Part of a small language model's weights: rotary positions.
Each number is 500 + 40 x the weight over its row's rms, rounded and kept within 0 to 999. Layers, rows and columns count from 0. Numbers have three digits each. The size before them is the row's rms in percent of the matrix's.

# up: layer 10 MLP up, 768x128, rms 0.0647, rows 287-386, columns 0-63
# down: layer 10 MLP down (transposed), 768x128, rms 0.0645, rows 287-386, columns 0-63
up287 099:406462551473529490494450535510432487470572526476478476443447500479498527521486449551474490434547499495459502572500566444477521431542539555507471526489586518447441499516550502471445465423477441
down287 101:573518453576417507519560402531530516513496449487594560583545554524472485475515533515529523520473521474501526536504470507500507509481461450482480460450478480482546484442452487488568540501523437
up288 109:455507573577493542581457484502472503435450570558469506519499573521494595529525483507549484453509513483509510471560528543465559526505439506512565552417550467470554543477516459571511397478573475
down288 101:523498517549465474502531420434470473540513453518510537494499509519519539467459564541560453545482502562521489492517461526526437476517519525501498505496528535526455490458514544568466513508520609
up289 094:509460476548473535501472572503524546486417469510488574545456489519461574494500396505497537465486472466534530549488502560524470577552449441541478480495547524435546493436501462523575471513525489
down289 090:514474538536446505434537542515536490459550494470434520522473515495428531480412453493539573490517563493499523463529583572519491544523504504500492511550543479458530483500489489563483429483513468
up290 095:495463402549394497504504456573449481466486528494483473484539523521464559559495474487486507515448491508491547531540536555501523479575471584527482470568510461420480474470534570485476437521595487
down290 085:523450489473441452472534437462514417484501461479419546473516477515496581562452488472460537560485561482449496518481551487530471447501529582530438391505491471480590512449497461513553489463477510
up291 098:550491461474553523500489484398450525455533519556507488495547555532520574553481572540529506511495508483527507513492455436489417522511504492533556528466540506480484489505490473417459492391530482
down291 096:466576598477507495474425466565504505486482465509443561539531515596529494498452513543434501489435545418560396479474468549490550496523521522536549502464583536468515513543518539426476558472453543
up292 101:524503491455517462513447460476501495518439508513564488498514610551439552522473505443591502521460512478522491561563452500428463493533500465547493514455556510525541471504487470508563483541469448
down292 108:485507496483492487577485498510590551449509474431471553459534496503508520485452527528410508478505502496459509462461528470485527552504477536366560571497467549503542538469515509522460520527532495
up293 100:564535445476480453482547526567499514482485482548518522537446574479474503493523587560502472466433496461475535456511549544501540496462513508515465580591505492434497488533523528491503441475455513
down293 104:523532445447479517492472511508477515537515450567462444539484539491498484530498535493514492461435547536572452459459465526483508485510517563425505577504525457507507561503539458500549490522440523
up294 108:489512464501544492484476433496558503474472503578510500499472504522494497485470490558542608442559490539543439505483548479488422507497480484522529456467467491527451402472523560468493503459442483
down294 092:482513517494469554566585493457534549486449380499543414518519517518466561410500511463498509536490446520484512478412463510473543565511485527568552513455531505529587406505514525609483559518518487
up295 106:545424572499545426482533472494416490554488508530492506444443482498477489459490467472500463525509533459457435489533473515513489558540545582452530444507521495480568490388504451509463468460515524
down295 109:485551462452467475480491534503524588505495516468507481529579480472425496589475518503483541541524516548524519523470526546476496464505491488505498555543443444504452444539555614460524484521536591
up296 105:570494461476593511514502522532552530442434437480541549471481478484520436553473579438444456492476509437502448437456428501394452489499493519582502558489495534514561496554466509512488517488507495
down296 099:520508565475446540545488488446495491556477522498497516530570483521478420520431540525505533554454427506500499492446446405546460465492465517500506506539588487532467509477491478440518460534456472
up297 100:544532540536542475489522509553524512536434534442573541519495526509466528581504574522554446478453581511538453513466558464508471519484461493559466545503507472454494492518478483501492601518418503
down297 090:485567506491570479535488472483469504482441508518499517532446466488477434542506522557499469477521521514548461446477463471547489505487407581530445515532560459466499553491478512581475539508457516
up298 100:447492491416531515496457483530551571537528492548468508498554515544413550580506469490522459568486486489559476523472447479512530574553509416483479538523534461504513482501567491483557532544524545
down298 093:464535591502516573456539472502517562513524453480447499485455526427576545445523472493532489518535471534471524486475452469489518556519531523531489530462597571496405572501440508464459510460507504
up299 092:517519489484474477492498514482481545471494492506497585454529593505483515515595551475513463473484462515474527502520569410577481552594492483557555534496541434478475514585597481547493489525459529
down299 089:539447434580445462481504450571496508484495435438529461520467489554487528481492478442525471563487488529486479526549514594441545501475498430500525475566519537513560422475487560432524443513537593
up300 102:505537482586505492517460396494540483523579446515447507478512509506516485517452498490506482449480464481517507508439455573461497393496494498457547497549517475432595473573554512524505531489531457
down300 105:480482524526465501542542499541413526446425540490575499544521524577404510419559493507500572505534544495509506493494549495481518498498551502526489499461475591512459417495475494492486486482489481
up301 100:458475435511465532402567456507490532481485534486560527490514474556496503549592489523436454445461471492448511496477444522511503546514615480522497506497537531448574466485490459448517508515583512
down301 097:539482482566503471425525615487566487527518482460530466453470482497496518445451545481546521508526472482509499565370467434550547430458446480533492503475482527552480495513486467405479478510450494
up302 102:472496445491554493482553506500417518469475484461473467486470530460492487498472411567491508553566557452544461482556495497487436545514500459542516590409471420517534517542524470430494475514471480
down302 109:534493501488468572500510547495462502487513487502475505535539525525423467510556564495438496495441547488422493504498551519531438494464576541481504470554552457566523511509485486464417493494553472
up303 097:505455562468437527503566429555460482542499531538516507483457549532526492496481469448490565488508510454488501485488515502581456546484511565574459435493536478408542452520513513479447497432534572
down303 108:486549426509416438566504457469527521506475413512469548459501485499490522562503457477463493468483479501463504540529573508497479479429494506472594501548479457568545510462465452459469451476501434
up304 098:498483540494521557572558469459495553556528504466551523522504508436437468518509565491535497554483456451420482532485476515576491512524565531497565446489444527468554520505529469483487539472421461
down304 090:493524542529501501471437497478491442518479510504446513457521504457521517477543464523508491454453492470513544537454513509547508514484408507480476444478493463452475536533551622515534553472464571
up305 103:591503436473494468563536523494507555530461480544529473505504484505550547467540480494507496477466485428468469478498466549528526493539527447506581498553492526481458561496572480501478545494482505
down305 097:476494486528486518525479505540451566460519437519454463553557516492503480436519427530490565501495451496504565478504468552512541532548482513478508556555508493502533536457470482491596533445440471
up306 101:515423482508591501485477525470551569527564518533533445513510451494505572515456529565447489470541538477535475441444560484512467465434542528521509494485529583500494501488487496460502457507612502
down306 104:511470494545506514534481445531455546561463426467491545529464495444471498440478552466467494578425471469537524530464502545517492470417472505490485491497496454460525512519530528526453506483486488
up307 102:532515510472527439446517468533530470487464491439472454494453497451489464539456467502420462490497473479511526543455543543449468506491622464454465529497535568482544590527473474472470575499496418
down307 109:474530518547504521514500519487479543605491516505511493470483509531511522581526580524599584657518459428504475484529563459492518457628510480528552488514459511485513444487528504544487483501493529
up308 097:539513417580588517418475525447553525497475462525432436485561490542474487553492505549529554460481498479536573457481542575426581479529462548418562584535505517502515456573471519444506527455549514
down308 095:446534482459487563499506488451547498498536553489466456416474507494499451530529438485526436439485430514490419476499481420495498487472509497493489484525521532510456536536480472512439501533402457
up309 099:562507510452566492502457516471465513483399442497541488473559381478497542467496498471450493416558542442457466469473520516432470453507498477498551515450447473546464494454475481518573493496476509
down309 101:601520580495475528446476508456482471523559477476462483524487567442467543532453466554450536521488528578551590536469543456528546489509516483513552536510430487474501451560438545504534480513468469
up310 106:501557483522487502505566471507515545554509491477430469466475432532451518496434478491566495523498529456505425536456491493471414467534462544490535507490565577527506462536506516479523532463469463
down310 114:516473529527475491404522505541509487495496530513546491473492498478521511545530503495515560538498516521499538474444529512549568428400566499506524471500535519474495528493515516455502526547522476
up311 099:562610536479545517523487442563505536516439568548550471507476539533451514479611476570492474444501512530515510486495465483443515513613529497498465535535517452497542512468473548471458435538503480
down311 094:553500440479480503432518439409495475543620469546478531444518521549541529485473484502520565449501509533549488536504470520463456511508467527495476475492515505516457475504511456508550512440584529
up312 099:461515526462496535496468476495525497493484539573422553509522421459419500545497443459499525510508475456445495459444472495524573460517566484503572481492502452578489509513551455479496518482607537
down312 106:530559474542530424526521486450448549481516441513506443504537520460510464488531534553475459527560565533538423430514580563507444556510531458550502526573480583473538513484497545485514491458454552
up313 095:468466456480486461451511470505497516500514519519507513486452545481448474488568543480427459549493445475467453430494433563501537482450441532554472571513482527543452560453543502432520514454586507
down313 104:535437492528556471509451493437489519547396452459510504528465481555486530484493474440496476537469530531517457522447532503518528482463493540517448585410473448516492516471509471490437467498484464
up314 103:553481474514451434458503542555486521540514476478557501486500496473522476533519536458514503494514482451591474545420477557470531524514536547443503510507496502534443563516500470462473513566586514
down314 102:557477466524506445466494512531491426452547466519461549503452493499508534491536555406513511470449537406493497494619547494521534498466496495517516493455523559471476499468590475479525419494537423
up315 097:489465500509440509482459544504583528444495523500507496573479492417441450495481524485576475478511495428451476543518508450551500557519560506567444506480517508517517482471512505465439495410505493
down315 089:487551527544530503586473506548482495552521486501555477535536508582554482481501529528372564523511536471511537436491481510485467424493471436491548497491579464486507512523467496405527471536499463
up316 105:548461538460475523575422470453514531476519581528521487519462542508471455547480439525515494535508595453525549482478543504521544531505538466499548487447465471467456577502502481425470482482553489
down316 095:429491520520515520570485456542503498549478543434416508440486411500529557524488481515521521505520520527472464440524517509466557461544527503562527578510547463465493571510570490445501518404559536
up317 100:527544493476518488485489569438612533514526526536500542506509495496578533523445490546420441541496464488501493461423432494461511505534477493501519462463463492530482536554505530540450512470504490
down317 092:560449481497512436489430592510540459531443532494554468512520495539507548390444428485488508482515540412488545556494491486533498507484504484572557508534491514457545525536507543471552489530438546
up318 101:493475524510487488443570481491508464499548561486545570492417513516500498454561521502458417457525541501402492504514483506502539588537460489451494514447522529487533499503530488501573469421485542
down318 107:491479473469549420448476458485390497474448501511529505494512456534495453447445454453560543517542534549493495467504447516492556487435468510493472493526522544474554502601488483438509465443484522
up319 101:496463490470477523453577496504482468490542525517600454449478444555587487430482530504431534480458442402570454450532502490464456540465529492540494518497446467539536504559460475557544487552492536
down319 090:447575567509551498459525545453485462546550510525450507462552499457508512460445530476446510521536578502520564509530478471578542459537378452555524571491516466494499498548465465495547489416511501
up320 101:548537416496406492490541515532440540549513489535625497522501465512517527519438469476525509458458505466504451462508479493506520558535510542538511511497490493404526528572539561560526443502431451
down320 094:529504487498409544544465512465527584478475512524524560525471446466511510537494551476566485508432465494575525491458538521557543502560536547580524479521489516497543504505478551519574508467468496
up321 100:645463461553500450485517513469500527436562430547434435443512450464470470594453545461539426581491505492504510467508449522522474469533449512494510488467453548501494548494503445534480461468502500
down321 104:499512446482504515575535496509501525539500445548520457531504436464496501424392562480426546540483440461442472545551524522476465516524547433535502537512573505484492491435498505454433520531536486
up322 110:492436488525526443508458537435548503434525511510456446481546528494561448465536516358458525537462530489474433427483569472498501475479598505536533517446452471507410502450462589491413491490513506
down322 103:427457517528552521531429541420475527590511475435488564409487504484454478468497476524421526421489498515522531524509467459504509428465517448456501465481512476508448513566519466472497516545526529
up323 100:485414549562467464467513486451526524538458407547573460492508507453440494566442443444517494536589428494418480538523550482450517481518523506547475505462480499566511595471476532430521573528481485
down323 103:527486486429508472460481513538483526518442563532508493489521465554566490519523491476466469482587522543528507497399459444473417546437523506502495481498502426379541575471465439522476506578518461
up324 100:519603470523509490521484496474501563413504545467480431488497484452555512522518445552446465510521516526510484571459497525518586518512486529485562492486516491464500473556459605437490511488547585
down324 126:527564498465474527450445522440447470478467578548422536535542484510439501477533472486454549439533479428463487481429458498550522521497516458524503511584544494493440498472560453527506528455487483
up325 097:519566472492461478527560515511528559515486478461525486450555473427523486529477453496412480501429528502551512548426523454495537458509515577518548521536486470497563459416514520505521469520499479
down325 092:509587513469488540494546524549438445440572527550462483508533507499504560530455521535504474490587513601455481534410542547521467433460497515495485478484534528451482494546541472553523503482460539
up326 102:565525507555464494491543527475443466477457481496557534478550465478495460552545586487500522430505480518523467508497497452492432447501483460517481483469488495479469505533594539532509491484420569
down326 099:520546435477461495466462452521464563506548449514401506549463509406515503551533498558486415480441472532480499442564519543540514560488509500510478536563517489526551512415531461473486542500471524
up327 095:485486482492495419478402496479514528486606537502467503456482469535509443486507472564534551505516483447524484489426446439531457483530441462529527511523534506480480515487458397507523492482473560
down327 095:504473554518475518434479545531511546477458454502481488472499604544500516481495498467467437506507510535518559559488538516490528519601496494467527479484470501552572580482495473443499459469455488
up328 098:459534555496492503545434421482558500626519452558456491480485492453476501570545465548510527474425528489479469494520447528472518554480584532469467495448475522504471521497460532509523467506485554
down328 095:538464490537493514446497494566495483485501526521582475503545501482470517469501529451518448513531499483449486495471486493496553494434493487419474488555464492488588424511481551509517516452531449
up329 101:494505468429430578547517515538455517568542487505513533531456447534461488496558465553440508522514507518477445454496457404438442487549499521483515560483526489469535477431419516415494474485494501
down329 093:556559460459469489507533514479505548485503458486448502522491569484432498486488514428415505522548436485439525460520494426508533551451560488474482513480523557484466481483536528520442502500476435
up330 107:534528512499479488531466480540480518508467472532476488514514455419451533497552464521504496511510523458633476397504534525536540455539522540398513452454483499545533513511529577476505466515454575
down330 119:446523532467482534467510471454519520450473488449453495455500499468531479472473471532490542463572602488576615561481491520485406469528492542482477508554492538449503492588564454448535466542474533
up331 103:552470532515461505469539506471524523538512424477512500478513473521551508482486500452523469457561530485502474445423430450498486514507466500567467427547522556545444580492448528536465549504519532
down331 110:515578549434509470473409475539424500487493592489468475554522559546614512442559551547480470542499525544406474526478528463546523512476557501441518521506475500488518486506534493463542473546454496
up332 096:579496546539453471481606520542488511473434457539503531493536569514508517466514459447547589477494471504556532541571566494503430516521527455513514549458483569505549572493521519488498513583550550
down332 093:458505501534522531517507568540520524476497417527473570440540521456447519478550488503506495439515478530513518463457467495453497474481498572433498521550522503440532531480459499520424496388450525
up333 099:471450460511539566484469425422530423504570508561589474481473515569519525495515558542507541444566449454493456567484490449435505457479522533449434531524521501444507490540464519542486508490451498
down333 099:504529525455459474508559499543450457485545477459522488479492501471466551517512510389471433555528534492555493457561490511518483509501480554485537453481424458407454514452517441451449521516521439
up334 099:480536487463459447538497560534533541477471535449466503566483578486476519598516505575507543505479484466411504497488544499496467463561484561473525549511533469490520454513506548512589446457510524
down334 096:516466497473502538486564520485486412513487500516564504496510552530529480501490506497532551507486509584548521527484529538476440502463508473567462488515569479448536398535476499563460458560547482
up335 103:540536513515534439521519484535586509510537464519499489555425505527452540542433552534423479510521506474519464521468454494555499459545545465564568446491476531560481553433429559545600500414445503
down335 095:482497422478514546496491495383416436517446509541537429426542426516519509475445446543530437525497422487471483514529510453462480490493513515461422523547531433530496483550470561505519481517548515
up336 096:528469509509469548491515560517516495462569521472449460484428524463532500542502506502515459431462444477503492503504470531524577482575476469525505455499598522495502480463538468472421500536528544
down336 089:528557471493555452585515462495478557470489501536539456522567431502524547498486449533466548510481483506515523515422506495518419542428493492525540617475477487483555521540512540582571468541475549
up337 100:556543516508455555468519518487476483486438513461496458548485457479457474512500480503442526545429501448480457526519495456485558503466593462524505458540498471443509453408493477440430511551516509
down337 094:410560474547540471467524480486517544471582503487535495487500512397480499517494446473491524539566505499573583477508490522497411507494507537475522555507492512491474521532493582522548468501408464
up338 096:491478521533496504490516541529531489425458510512533440540469493506478477443473539527474475574490416490532537569473535531467442559542498526520520460440441477527488495409499482477482577529590535
down338 095:528573434457578430625515556456631484473503526483489520491489472504439496491545517501528477514499521488470573469477436496489492587531538454521511535517538521453545574526520512542511490549468519
up339 103:460494511479445465461542474523445525500559450510534470495460446544542554497550493510518497488424457504480417530484417500477521487467484526472510530496466481582528476494493494422545545502464543
down339 101:539428474547463456471531547461559447464487404469457444549550527450487507468474534462550558393576557524502559526572515460494478486441481535508492494526478512533490519487439457442438424516497462
up340 097:529466509586534514559504488511591492506436436472476531529522490468428579464467484539483502503538544501519459505476456465462539514494582573525563443453495477451538504509523501542528512426459535
down340 096:500509525474464483528474503535428505555600473496538520444430485534525446477491531553519448459531480496501556472473549534587473536556453452429543546507464471543535517534525531487545524621498523
up341 101:490571514451509430471510489530518479462560498505527511499454526479498428460491466488516453488508444431492554466440516438502426529488533560452509488515456550551493506526533475522440506484499468
down341 104:430517556545482526531471501571516484495487556506587516499507490451434472456542516484519466512526535532443448502555503497461496457503482522574520521505440508482514462434490510500516496484452455
up342 104:479528441493473466470518496476473580521543530456490503534464594418452472495462439550480496516517481471448533489461594440513478560506505494504540494509532594475469396525396526486501516508484523
down342 115:502429601452503482487432440424503485502429517605530487499542477532454537565517463497488566468576546554491460506469471432491448493450538557506436524531533449547505502507451583470531496468462444
up343 097:427467513533495513503520527536521562517499484566559519511508509534463551494475473528470546480393467485538489528531490459514452491497477464528526490507429433483532467528485570497521488519497435
down343 097:463482509435507444511487465499436437477482524457567427515473457462535439466523481458538515438521444541496442467427477452492478481484521459478564521475474451568476485481488542429528488478492595
up344 098:582430477593495579516449538439477436543515547498500463491459507546494492477436534511469572557570497490548491461449510541461472511511502520509536506512497527504445541441522462484538471524480472
down344 097:509533481540520510495522507461510459514529496444577514516539538488474533465553498431497520506514535526514513523427427520480501505400498472459429463461523481502484504598536474483578532557444496
up345 108:580535457466432519484481533531496531520511495435517471478476475518493526556488488511460458522434521471443565448486494546528523414580461541577526532499496514500615536443477513437433499474454452
down345 102:412501486550491443554590486475528485451546456551537508502518424461518525486564489516442491572491515545558490477441470446484548451474543489499543518460576571552519508446519494474478536488494552
up346 105:558492534566519432478435491527576496491490474539541486537485556547514497488509524458501493493499523540425524562516493529512522500520517499481508444467506492488517473479464522470554464450419479
down346 106:462477533447426415511528534470472508484574514521422559517507416481504459524380503524510503471461527569498531478547511441520460479431486545479483571523441520575414455507536574502509453529515520
up347 098:526552568435449533536528554480439532526457523434476495511493460485517472439476511461490538458454473507501505505440436445552528519521428496459572490472494530477451538501516499484456527541465485
down347 093:540460492461537511457492440526481487540491541527496546507448512466497533523532465463511472464450409552432521510589545607441526535457499560522428498517522466470596499483486538528507479425484566
up348 097:515466514534519438479455527509449487504498542543492513490529477512571501463548484523573505504521423493517533524479540503468504502532455452490538450505563412533531599475523511522445379521550476
down348 094:503470484562548464554495540494543556510530490469555471460486520565489493466542485496489469521437540533533474500496536540484509537494463537587585558498535458470537508550511571481473543508456448
up349 093:499421532424502424488530479460452483540530524538431503487474493451470477472524464546506511516494483510562468483489533524475431575506493437490478544517510495485517462476493486575503503538557472
down349 092:516488501519463557500453467565442514482439543524461530519446515493438511557536541437514545500464477489548504483478481487484538498437512523509478468473494484567502438489513525615520543473491540
up350 089:553553572494494523445556535536389576490471443456532549532505582493418495506434467509588516521517475490490487454457518560542474433490543459547515544495545543461508501486527555483508517554513457
down350 084:519475509472581532567515476530572422421506544470450477469469480512548572492534471496473496457467479592473487475503477515581505572505480520417457518525496414456455501523542501505486499449450510
up351 094:490596543405478504524574459483434521461551414528486507507481591511503448498494465562522591457422455462594513559486516485514420540478488490426477543504506511470437488540559470577550579505506435
down351 090:482452526511516465407471536549563459457529526473557514463502487515550497541520512460496474512612478533462531469475468586479500414441466517567520549460462471491529437529451503434496496425481519
up352 100:545471520452508526524522523510544528466528563472471434492469423432461424491501547518503474490494516448515454482492527530524546473503543503456528532494502498524450573475440565537462513575499536
down352 095:508563515590449496445531531460486503540511509451563520541488456517505507431540470513503586453558470542451575483556527440510469533503485501575459459466574458451463481565477478554562485422499511
up353 110:435578471466491471570451477448516548506539510546489483494461530465516492496485446506503508477550497481517524469482538481519459486582463567468459516488539420551513529529408456450463515445512478
down353 109:487469535476454484507546510494439461463570551479523508533444488564492499418449504475498497465479454551584485578540533508551491461483465565513488547523504530549530451514536560477492483476520428
up354 100:529548511518465525508543500532535538504478452473485494539451565460480497459523583485466493482573461518454484586458486507461538496579517486455530529448536532465441507510489488529419517444485423
down354 094:451448465490508523522538424433497558469490528541500509527471417553490537446479434501439500503454528424540504457528503517531472492548534525412499479548508486496523472576473443546505519475477446
up355 101:467519501431503499494477538528502528480479444578466512538489495545413508489484488536449559565528544440570503569481523520523489536528548482522501454476490519565486552484488488508480512550441534
down355 104:487512520444545488488498605507472479530517460560497500436411503538421519501536524459475523474447498460528495471398473476478558540515502480561542520483535495531515494460519496504506488571490548
up356 100:518456454428550589510515525580530477517556515557576477530443426456479444463536551528529495496465531482500509476483477562460491395467451477497537524478439522424552521523431596472462508476506517
down356 099:504531514519454475492565522461437497481441553542474467499486561544482438567497444478468555567528516476498472533575528458537506578531458491528471506457519458542546480517564463541507491543529488
up357 091:446563481517442423431547528500459498491483430524493543505478577456418518446565433499472515487506464501482472405522462440439587475501525462482565530480467485441475499498569566432465489423522500
down357 088:516540522504526504501491496518558477495435551459544517431372476541461436498437536553507473482493545426506512590522544488553525546484566475507510461576412531485466474460559470500460537496468517
up358 099:481503475497476466467482399454524490450479512527467471453430530458402534479503499528530496492514503534476497509518539479513506524518444471360516540525465555467548482435552536448540502492463492
down358 095:500498500517488511542512542496519453533428614494555515476517452417594523512482437513489468474451530491549506539496501493533505567519596486548479446456533514536503467461476513465443563479454576
up359 106:483558563460438584525476495517517561528478446499484554529558526509490407538522476505528539541534504517510461528445437520468523448475520566522523514516459569434489500561519411476492476427522477
down359 105:404462495515494505521515533468485489497495572520513531458496491471517515472448429527444530442442492536460459535530480505488504540496497595541454478494519474540515540507495568542497437555502437
up360 100:505476425491505508542527465465467441542532470551489516433485513488534470457532530520500401571444527507481450567519509511448522512514463494510509457523455552446477496476503603471556501513547525
down360 094:494499466470518515435493451506535466435510517494533529497505533458506512451465510453520505441440554450478488522460521536428558485528542526440569517445500554548464476504542503474455485479520440
up361 096:528426519481482537400517459545472529549530515438434424479478495502452534569531528503504477465455493469475470548543462487521574510480484481555541549439542526460531447489514491522578527521547508
down361 094:472540513528528390589529485517494516461586501481517513462484494510502507512535478476468486548531482505470451541465476480463476454555539467492470458527404453439470551515474565503512504477511492
up362 094:545462550459459516493509452409549552466452458490480540488477496493466498472540488479468522550480447498520511474486486490549502560514467513452515496452518529494459552465525478530457491522462443
down362 091:437533557527556427462467553495530506506417521555509540514515501494505507467511503480443493543473549471523528539475553537434537460487542538515549520486520520452520492525457484494520486429530505
up363 094:469608461581494497497534463456515439526499467533523443507477613471444549441521518577506541509434481485502512540513488527430569520501494537482584550509493549473515496514503510428528504491556429
down363 104:514497493455538550441418501496461497531567511499506473507492456498543521535480537412451480416600497511502453532513506511525397536461474466490520458437486509461402493571512497461547502490499506
up364 105:508471540483441429536465511497502488544548449532507506509502502493486516444474509557535538535533441515509484529471475511503461459494470505497471581527417489581487444455481453426519515535517592
down364 120:584487523533436462489587457503529522507509468505420497532582519495458447498497504480531486532515487489537531492480474515521507495537531458541523515427569569440523504474522411536496607516531521
up365 097:468527493490476515530465464488513482476492524565528528484475465487549515494504535524503497526530516468532542414506489421492514549518440492472424488489460498548446576490525491476532440568436514
down365 091:543517554497482512481558514455517530504511573409467508480457559490464453562513479470502509500551517490496448513546562531545534474572503560493563479492499528477507456504503505479491512424517511
up366 097:482479469480466516428508542458542508508541469527497468528520524542414490500505557533508460501443546493417453470475482517504390497528445549524489468535495474487551458487472574535459485547489389
down366 093:491515450517543584503531487474498482507491491517501462441483441501553520489568461475462553564505428543561550475437513425456631441460561449478612561531452531518476489546555464518504529492553499
up367 096:546465578554486579484520427501531542567510544488525478546512557550464509455441505477506477502457589438457493455509477520569532547523506524410533455419543503458478488465561518547500459547502499
down367 090:520453498455519440453425510494514533439547485500514496486483541500473516457473497499468465511553517570568544566450450502467507453527468455524469521515506449529503569515521521468564501455517463
up368 106:546477520499523480513453489490497428527441444526465468439436515468554532544487521479504519526420583459485498479490563469472558504482417556524451534440470487494447502542497530591539492478496553
down368 101:493457519479511507447483536507449492498457448576412402563545472484487509481448497472566531477558405476521512470537423483490444495507455522511517546468493525488454479527512565491517473530445546
up369 106:492506522516547491490505498520532460584475522528468451472513518473465498542450519536464525473479478480500476516510567577595525438497447506483530479483471520498518536578534510479463487494491606
down369 103:484524482526440605486456515439505613507484427458539494565490504453433476486487535480490518467567507502550521439468469488527438499541483530518465524475452538505549532512515482476491458587476538
up370 099:526506547503542472493429507442528478445576498471551440478503530456546419435534549530582424466465505538441492437438543505497493487482489450520536522470526500442463579483540417474535489566463440
down370 095:527465530563477493487546490539515613531486500461449509474491417490510551488456459533499611524474494489526482531514552502508582488521510454517532440430567535523502513464502492532555549433517461
up371 100:487435553499464527468542544458497468433563574481473473490467599491538519454496578522505496510518410551526484502445496513486486551522488519503473514482496459438506569456521468531491463533507586
down371 099:560468506550529465526572462454490555502535502524474467506532552497466510441515526411561597432498572528483503419436533537485448444447487485502487495532521527555560496417450463463603481548535467
up372 104:507472476475536414501495551491453462467558545449435450415436533454434509513487437516502482464522529450540532480531520451531445522511476569485538501488463446539552542532442448506520462449488502
down372 102:470528453467492555482591527512484501496522504479555577497511422486544496533529503558510525492475518438460519532520488510531488479525500544451488478474516514480512452550505483500500462408494443
up373 094:487496585482565524502490456554569479501463517520475510464515511537550496536540551518424567439471455485517515493523530471535561487571511533588527477507535494484468491571557500478477481500522566
down373 104:496538447556468486562467501488510480477498464535474565550521478541541518492444484552509491438532518516505576535482537492489488450519516473515510440518533489472475524460510470426537512494493491
up374 108:467514461494552522532525502523463519541510541543469468508479554482452449538464475473549563556535562497536500570482474389505422473555503518514520591536458521528538463403522467555507504535486482
down374 100:517475507507536476504546509404454507482462521525427484480462449477540470408523529490575516493482502465532577518471526521520515524470463436510555547444469468541537532518459538519406522453508541
up375 102:476528520457466508361497487451508488523531462469444477470472492464530496532484460451446491578441512483454489507477552521508441540545515394540501548536452494438516459467491548484470483444573619
down375 104:504461438522535451601548481505484528491457448558486580466512539509445524503534506530514508354510521498484531485444473491468526376492492573466567476509531500498496466532487501459496570551430461
up376 093:539485441518453498499517548534541598597560547557473415511528471513522434536553533601522530470496518493464443437500478428454501487607463505543507478528469490553534449484489487494501484511565538
down376 092:455444508454471591532504510477491527572444554521492482496446540472481487483492488491512453428473443527501452515479439541540497368433555503476510512523521478517468473503483394480482511527489471
up377 104:408525493502407523476477543481523451480481489502530446444464586523454490472466458495426477488611545509522532453514512504480458552474583604527482534490493501546550499502563559483532501540544498
down377 109:479452489537530593492503495498505519474485540494467499480519457509475501509535551433551505505427497475494498447459544510509472425521501460509513498434580526446450464570493544410473509552450483
up378 106:518473556550470501508463600457499435544460520506479433467454455481544464515482530542484503526525398502506485424483487524452526480488534471485511531503388421519473503523431491545471512492530488
down378 118:485472473443444546408515519435459538488497469530568481508479471551502496463444565523500588482486500504507429504479556514490471501483525543527475574445486513469556463472554532493517505418526494
up379 102:491429477510465517482515498451547519446514487506567520499470480505503528523504476507460491441448469477582489393462455508549535474501486500522516432493558495539444547492443596478472548468564452
down379 091:502488540478501476537487516505535500437494569526548561486501465479543510526529520482523464569515453475475486525522465416487494512531480441518465510524495530446485549492465575521549545496506435
up380 106:552484517475489488540493511461522507398452518533510461493483493441422475436441509471445473436501474451430437498495493492449541503541489541496433510531448515525445485515452606540492482521530490
down380 108:505465519507484549600501471429512476498489573433539524495527479499512531461485530494480448535547541511508518436538492518522525503496502538477502435483486469427470511475453452470474453541476415
up381 104:533499483522519453571522522416563472435451570517540529562536547490558500517512535561465474500560502477513487505558527458498446499547520513553569457470471444500514498504486470546545473469535531
down381 103:552502479560520444480505523493453451493501473510445532516539516457511526598541501567527465480519507461489558442523510588387508524462554487478490509473529429516553543510446502468493505408496486
up382 102:533520514472512445487427487511532478591449567511480507546420553453514454482545523449546512478447571434405475568510517483458487478498509495506468514523502508487469481514519444470477436472427471
down382 095:531468571478407426501515453465481455504481521494499522540536375505536456529512476525459458521552476488612517527476518471539487479493469463440582496525495519479540460433555495500499566562585514
up383 099:540528488513450514512495526547540521480470494523419519479502430449553508508537476450447463454505468526518561518455470467494451561541539443519529538534491459488488525436474494550553499514523424
down383 108:510531462492483547523540520494431518486447456572480482448539489496462539513462561577461528495490478449576499531429536535464482503520498479539476510441440483467476504450512532495496503476469429
up384 097:474389517464450438478515494480528529494507506514500541440451459469513512480480546547543473485451526421499493414432539473457496583526558494547601462551508445560483497504475486469420510532514526
down384 098:506442549475503540545526469467512522508543467478489496520474510599527496525464579448496469489496427503511519437478494515539559503492520430496523505508494531480499438476573493454494462543509459
up385 099:503453479506505544468495498452484518438483468521570527549400523558472454513482505525471473454504533505434544512495539565483481443472540493462534534466521530445523377588476545451518427466498509
down385 094:476482504476472502504515479537595492602503428499475459554538504467484464536521502555502549474439523559426470514509532461459554500441472556496522530566485522531500528506497452493460478506493461
up386 099:521453475517524513505498491530528494504500495504540504455467501496453479494430419433480527417475539524511499481474436472515444558419553477530497550427459473445535491461475476471574517469546550
down386 106:529526450518531518471483571498486501466565539486500483561490489459519521561507508477486484443528526492530496461465501522464491466536494469440473493480477454537480512535513530488472492494451566